config.toml
n_layer = 13
d_model = 128
n_head = 2
n_kv_head = 2
head_dim = 64
d_mlp = 256
vocab_size = 1024
activation = "geglu"
norm = "rmsnorm"
norm_place = "pre"
norm_eps = 1e-05
positions = "rope"
rope_base = 10000.0
rope_fraction = 1.0
qk_norm = false
attn_scale = 0.125
bias = "none"
tie_embeddings = true
parallel_block = false
init = "normal"
init_std_qkv = 0.054
init_std_o = 0.0671
init_std_up = 0.0773
init_std_down = 0.0773
optimizer = "muon_variant"
lr = 0.00489
beta1 = 0.95
weight_decay = 0.0
lr_head = 0.00738
warmup_steps = 200
schedule = "wsd"
decay_fraction = 1.0
decay_shape = "linear"
final_lr_fraction = 0.0
batch_tokens = [16384, 32768, 49152]
seq_len = 1024
doc_mask = true
train_tokens = 139000000
steps = 4344
dataset = "wikipedia_en"
Each number is 500 + 50 x the weight over the matrix's rms, rounded and kept within 0 to 999. Layers, rows and columns count from 0. Numbers have three digits each.

# layer 6 MLP up, 256x128, rms 0.0769, rows 221-237, columns 0-127
478458463507520429537509479464471533525553581567489473482504491430497522390434536515465574529561484474421619505528502513519556668495530557472452479500452530583596628499573510521498552448495546540556531544579513570526532495481545413528499496498479475405456612495506527491514531509426475517524490506489474408526383476427487532589448497488537493512513460555535503553477521487593485562466
474472611479515527572460456552498565471476451383450473466527521457546522540493421495570568518529511564460475571487542533490430462540536486439427472523440517455542418448481433442461515419554419578441425535494419484487551511623525471575473563626514450542570393564419496472463532499500451499513532509463433489466556486506501456456430537476551584491438502520454472445600544536531460561552
453569516456537507459533513553574498481519390482495501473505439445412495545468533555467398536500482424527493466504466587504523445506489563462500532530482482495475436442462569498518577507515462501482530510435477474512359442559475526466492451604491455442475471655460497479458443462539514511461497530417524543461453526503480401550493455509543479468435588570448426486443555475460489462502
462497479488489534474511418510458394477423613514459528485558480452416441465450523521497528443593567504521426547599487466548527566527543585475434487533395428520507499487568504558582480545616509454537436518476449441506472501460510555556604541467515510530445456594456430432555433512492487545529462498516567460543481485559528374490397635544499487455442491557474537546559474653471519456471
482608509560474500488560502479499603555440486491528528458488512525576506536470548502522529482534506484537580502537517480423497449480488466548501559494549501492472487547556538558460450435395498436586545487487504568521520451604572474524457471515461401575426455428517471498518482517597525397517475491448519484384521428469608456524526570472527510482462576494550456579468568492558466508460
458473468494461539610523500454610410494624446501453586476566491473520545488555535517423509465463411438466514473599397469543443458565497521519542555486637491554520432485437500529552523474542494517526516586517476525562531534514467545468441526546468534541512446508490508479544511512514514424434556537472459466488589464491537482549531469497555492470508566419496491556439531541592553438361
518502586477490465618549589455481516592597499455516481506508557470580536504496518479506526503435558338486468517461453445459532492444343515629467464542473566518535464495501432463487536519508395477483506558481501588525506475538607580566543590601539543563457482527528530511391544590493561496519515506509562502456551550534497514492470486462537507540469500557561591500430463597438588539577
441580405483483518604619441489528365496466473516475457496458495514467351556477527519510558600464444437533549478493454497509558555508477437543487469527396486538439466547420467482485482491460579643555553603518494417457474505435520528544480540521493478487468422439417517434471514460498551472496501457532484507513466610509505523520605454506614448547409517584408551488513516528510508482518
430508507493580504337563501496578412466513436479559496598490484457474554590469523442542517484585452524528456597440407543420470513501464481477619514597405499485453555492431555476525534472519453504550488434573529437438518454438486536463516512435502539538472499557570462476519480438473512532438494458626493558496457493485518490412521528458484456417503534499438443461569504602504561481487
512463498526498444448513458513586365509580558478426430569452581459441547487459528473437540605509508446523457503416541453498442502411473516475476549464500425474549518633447476436556511510484450567461544458475506476611453434495548494379612529518496478516433536410576474461601555501376559444483465541572454488651448440517465550495472476520414433510509453527558464438404581472545526468309
456467418505464465482509510479603474403513464537588535536544542411425533469605471566527513424585471523538495494544475454499559544516469566462459504546485487464472548447558480565479543522546534483505516436570586479564431505478456584579466520415548528439473573452422499426536413581434375560518466460438495499473560466432511490517440443500562499510466540459392473533501549429533486474551
414475580568500499537451500414369461556426568587510485472401510519504524380476458531570530489429488530453501418568516588473413488471393427476481519444493552512467530477522497515595484565557472485469442523439523509532551563501433436486520569560408516512473401448554539510520453534547455483487461482492467447461517450543492540488533606448521489460495534538523478501527551480548467554445
497481590463457482551521439491498489515454498575507522496576434495536447569558493490471448506529550552493495449562453614450428404525584542494564415466441605506484521423537514519481552526479528498571552448494541451483444435531534548462498531508432571530470516450444618420482586525496442539562491486490497562422505492526500506500466424543602498528601511559577561526548532547491528554482
527500450554497503455533522576516411459451580443549431462561518495468489418559568554547481429436418541499437521456488449487633496514466443522528608478602496372487581526592524550520466519472467394468475551586409521570506438569577516632495517418504586522542569483466537414447500473493422511514542570574513506509373512527477543496537506464490467467540491536426514522502421519485527478489
458551443498359507568496460460463463394405506502451540508517467481460471423526490520437513475591450446443514513407550462490490483504536411562497464498460478551494644600482478552409537539437465530490466489535526561550578422505499586553525484543509449611463522459553537478559454573551514524546480508450503492508467555506495498435577478432474584528537466512485487403534507530480519445530
514505544560461437562522540465580550467500534493476454503568536488535545515547521538533473525515506554476533464484613415523545574576540400452600447538490425530508493497445534586548489343592504558523406515475428530451532503506508637468504579510482566543503461470595569435459462468551417517485544567453548465485598507434534491481487516498490499452532510513549469541481497504449518479500
453620409495459531542472529381463486518589518467556435479504493563560523483495545429515466416437551529540493468457489469518505580560489453362446533518441527419510434470521485456502519537555495471519513518480455573486518519498435576457482516542442454445392485498548460530639489578526574553500565451491462489478523505447501515537476566603473458536471531550541482458521551483388447475541
# layer 6 MLP down (transposed), 256x128, rms 0.0772, rows 221-237, columns 0-127
531618513498478508470504485559491473484462438398578536601534578599562575495523458507520481530489558526539516482593473488534553408462505466533473535480529535501381429520473504490465513469468452404510508503495498453512493488461477555431533527474474510556499443487507538517485487529579486557450514477535544605456492547604596518431517598488392440531530515488531435439556435468518499431463
527592486475428508600433513514541495503523560458409561533520558496524452521443558460472451467514500516551522514416490432497560516536405476543504413507441413459443519471456491596450504496565437470561474447517437481508469439379614445487504530401461457478455462476592387541539461560499483385497490503607600529496447496561529549553525579478509508532458600504510463500573482481448554450544
537456485520457478510515521474397539553487544504469479443525546495586485524531527472482596535494441538497536482558537384527523587466528454495501520460455496531558605519536433595511447472531524527499489494589531554518565572416546480500534438472485538549569489417525490502508493498430437441560562393537565488560515506535506611521494584472453523516523413483508553533527469428481444492488
476514490515500411512519473554517446495511571522508448417541513376508538494521449503435535509508553569611456467587520456437588512499540560572467553508535494538492554635474498450469563555511498439563454462449606440571518499525624390583522446361532493470435509500438451470473466564439478488524589539527490483423495464495522469578443441528486549503424524468505537503500519452398526551553
527417471512508541495454506554478387468534492552504498538479401519486478452539572589480447478436458547479496525476540573495491514517519465464446528504515505475500469494405412480581526523553461532459453503505488435502488467414447529428483447459571538412541500615504576543483524417506483591498476535539501448596470515614455489468504460427461383437498436478430559479556483436471518430538
354492519505451473487556435486439496550446488571526354474472445593473469463500579495544457467502504611537510506475470554539509457436580502518492442531497580512585588475562551471471549446520468460544504453523492602396566518560580410455483538435514510430442518485535539412460500499519462530582448529530535528398480546582499483554478495528438511496487412458531421451471476425506526461546
554505410464496532512457551496552554602565501482512546463487542525468485537401424431514447498453516545480535539528447360509574519590557477566498472561467491434500427565526493570490479496461458519462439464459486518480470471367440503436383433502566575449492546549465539534398474533500454458562500445542511522512506459446487528499565500470406486479473482523606482511409373530490564484539
431575525519448519468490608599459576481516567547444622571514466540402488448502430504462463468526416553477467503440546461487526518496528533489405446487551490506538533503384497562491480472539475511539525484491478471587551529565402537441502503532595399462543550524580474550487525539463505551461529482418561518450516509508446563473437448515526528459525426488538614395521487553441507492508
487480456610404440632452542568488597508509519529414535536526504519577448462524501612459414536459611520461545462459514511542461556430485464450492496529563514531490436525541527577537508485470455504574355471501446448523506479509477437453431444564408407496491419481480516553465495531508557546533474581515559483472498429478545482585527483588528572548521514537521548506459548434529519471554
556382576587484490517587434349553471365618437452445446430468559515494489564478472535549456463536506568419440509501551529469442495427483453428479489551453457513446412595415508491448514603595556488479459533510573521469466482652484455559510557461509481444529570434516533542480574496418563580539437478546470482536415458539416521418437605485551437580432551445427382480499599453496519472527
495520482557462521429511533511418482595548502492408524540532442596514494522494624551507558442513563449420420597492503479511426486462545552499515426498569437499519451567560548459488500451540406538422487470507427388454514504478496558396505526561470449542460462446576506503497486427502541460484521533507539458502422509557489480579494535495435473496506451503516508427527405488489519559397
479470485481435556536547485535526503496528510483498543457511495433430436520466452436481503552527415474545463582442476513420456530480515497471517589503550423533463501437386493532428575461521531533555515460461497508504521494402526448491425470507608450434465481450356504563488532478568531524608499540541474507382564484522542481516517532476603458502491515566539440455465474476549430418535
518495381489505486463404501487496470455543554427561519452467528496548587491433501488526508501521469449509487608432579450543494568415416437541501543520540466540487439563491546474434471413480538503500321499518400505489519525481469447505545438431557552505566453530484433519489401444466551448466424596474480502555505496487523444453531563460522556447427456465477481468490441445532547459552
640500425432543498475498481450479545533493445545456539506481401549468556554563458524415504497481546444533531439488481530516482539477515480533580426517419503531451518519394506453436492489488533605465501477439539484469559547504458495430513449476387424507612469598573531461513565491564451478460442466547516427518598474443502488528533488493517494459413360507548546519546526499421468547564
574528456553536565431445467545495423565535504505520434448475579457583504522512513394490518444447521524487508481609505507510383459485428513448500535588466604571462461469436536535507426480493506416392458507474413540407489523349465527438516547478439447459493456541530437499464466445472494464499469446428533566498537500512535455466542512388540470486587467499558486534475410500478473533456
516538490462526508476492377471472458479469494518589550423481456510534524484449500517440469503536529449516475476518485597464487415442465517528419618483474506477480556500575468477517456585424521557523513510465576459492463457540484458528499432526525458495512504495400375564467508501440517476541420470567486522488403456521431499502468490590574499495567475587531526402490544541480493513548
603347454548530417406449534528558493497507464521494454464521551499529469520455541574599533488444484472521478531537615431513509444443516490421522591471498455470444466455456474473537468406472477469503558525515467496504490418601467451485583553488518514530532463541439544435473494569480574447494527470498504497517564511556597457523547551549518529438484499508529475481474466551530572596565
# layer 6 MLP gate, 256x128, rms 0.0773, rows 222-238, columns 0-127
458511497489442529519438580482533503461507578505456560541484482595511405583477612504479416526462477542544520436388525464432445591564507476557470452434588430520488517486477499512498379497570566446558483471491464515485525498418480451482544581426521417511438565486543479524541491533561514429519541531566587543518426505549515556505558523549542462546491586451417416563550401495405531461528
430510544465527508477522458530524514474515490437515515436520434514553422532489486541494502481480490514575522414489495473487471527578531525451514574577484501561500503509539381480551391553431443523510471516467522491530534501510491527434562485508468536469572437463516509492532465433544506467497510354464513569608475521540558520581524527527507491560437447527437473569397568477457451480432
357493461484428559518421496555502592593532470515367485520566554525467433531479486432398521539451508560571535589549464424464619458561446551478393516470412531413495480590521542506421534574480494578422535530487550466568434462484542473500490479452580473489423526540517492500485604554440455522498595494437472429455517521502449454547533500513444540563481498506513407473600559597497500566542
480511503609452491553585512447470538563532472583456549485450517488507455563511536455512502502509483473526585428502449460470524503423417416438594548529462479547419438478592529470422516443506526471505550483511512501526466470478590498473477508507486403468463451443561529502510447438519532473469514472471462490389482428470562614587573551491534481456438453586526522502517501517504447547564
530510501434487502503450466528479471610529536417453544507486457421516525491436480539522531488561486485478456548584507519542428643542528563421498534499448514550323520446463483519599410376476518516489479451578394441520540533492520520655584460494556438553516500437606443532474429415436471511501494484481517389517517482452505487433511552555572478488588467570491549464453524503430535486571
390517556487434520469448589510421463573555477490538460567460461535576460457504468490570616453427569406518492453503488492478477495467481441527436494443483438508405552389534453485571514570460552516514502541498507461496481410466528508620610492500502467574477444486513514492468503452508565538535472517467518478444556513478544522474412445436554485507510540494513526476510529548495532472493
459613591531534487416443651515531608504573563545539527544459554436539659523463507515521476507565445547477449490480555495476415556558490592334533475406582594427476505438516487506514451533485441424508507408453456551460586471505486572449548435466541485544536518500514570541531497537435540444525511498509583478520527464442498456445395496544557492470564472512559566417496481540509545548468
563494506476494412587475507525451465501465444481526564529547510530563597618481524599446453521393603465484586471532506554536506577444428543456481544489567469511492393484472504545428510452433484452461446460512539487534460531488496429440408482539509524432488464450524489553481509416561518540507412512561555557437515472473494563490480476632491600480510566575583523405469485531487374473500
449591508526441526563529625509481506456461514458533506560560533446477487460505477606457444428461473561390546503525516487521548471525403525577546516492447565409544539614609519530501575482494480510546539537579498599494512439484465430528487379448550505498526544448525524448500529483391396485498454471483492542502421496483426468491473449488498511487487571492527506482590475478508473531382
536543426530431503581541507474508495555416583511460487419427532548481430468483571370467451461505492499525557439489510556506509477495501535497533545527486504533550425549428581498535520500580432450451465543560506420482528502499462475432516495634441470486475413453472462584500562492484540502444465440561436517483559576627558500404522539508409530516495555583522543493498493471550496572511
509507482510585473460535542617567564448486537501503544510540505539477529481433449392451527526447517537554525496475454570421482421520574494521476511452535573571470497510590515486560489445544551484519479572569491570481484564422569626398474550518505402497535469544533578446516504522448548632431501407529483356481681479544530517436487537454529535544542451410462454458586514516443516583485
537513490500358485472441528445500492444541492451551391474486521526497563482426552442532483578515458533439498521501559450462468600459466474508400525571516485519520478564465571528408459431513509511571408471440433408479484444538508467506472398462421493495487406535533483583501439483559539516424470566489537506536392515443468400503524600460549584443568459505547554525392464423506625481507
598488509491517481515553443499503595479402513467556509450472451540565522461455647502568541526556480509441558462440518416452512560560513475516438500507459411609483557539541461447428424509502537536437502431402417510468412487456458423598475517465494467490477521508558391554496545551460538438476569384501602552473522403522524497522436600607525544483624577475476567541484563531448462474525
468492491538459562480537428524597541504426422540560520471427548546454497463473617561523492488455521562534403444546513521483440428468456516540493462405563499462468532433586498503598417561519493528569601565515483374540479601435582509456501594484524513420536630518395483505391494458432459546477489426508513531487533474567440534470484528540451546527496509525453540515506466448423511463462
498545475479548460502536503480496560518558511526426506519396513582517492489551489424446543478475451427410488574456456499539457465509442497544484536439488531509522468471546480508457521443472522561561515450469595457382525496525474494525510514445484362521509453536585542561509516501497512549531445434506503467488423485476595562481517520539412526602476404564513409567494552492554589477427
468597519562494555532424526479458499528465522502434467511522482601540453457537494516389534517480400466523496519589484487489502415471474496459537416553503426579476432492513493454449527471524388486487511367443609498479551540504489397562545532441485552522485567530447453542511464366478570459548555548523515425455505484458551609605495406502454551510545561510424472545572536509530523565477
577587570447448506467471438494568481466428519504590569531550500543534464525540557493499480497503450457379502522503468360490494498494546519470539490481451482459504439501616537525478494362478520502459429501554457595485517531556451553473545450502518453481423493488477578606596464466473533530470495509451632443381537507446438387482564574374477490441512533579475464475543523442480496475493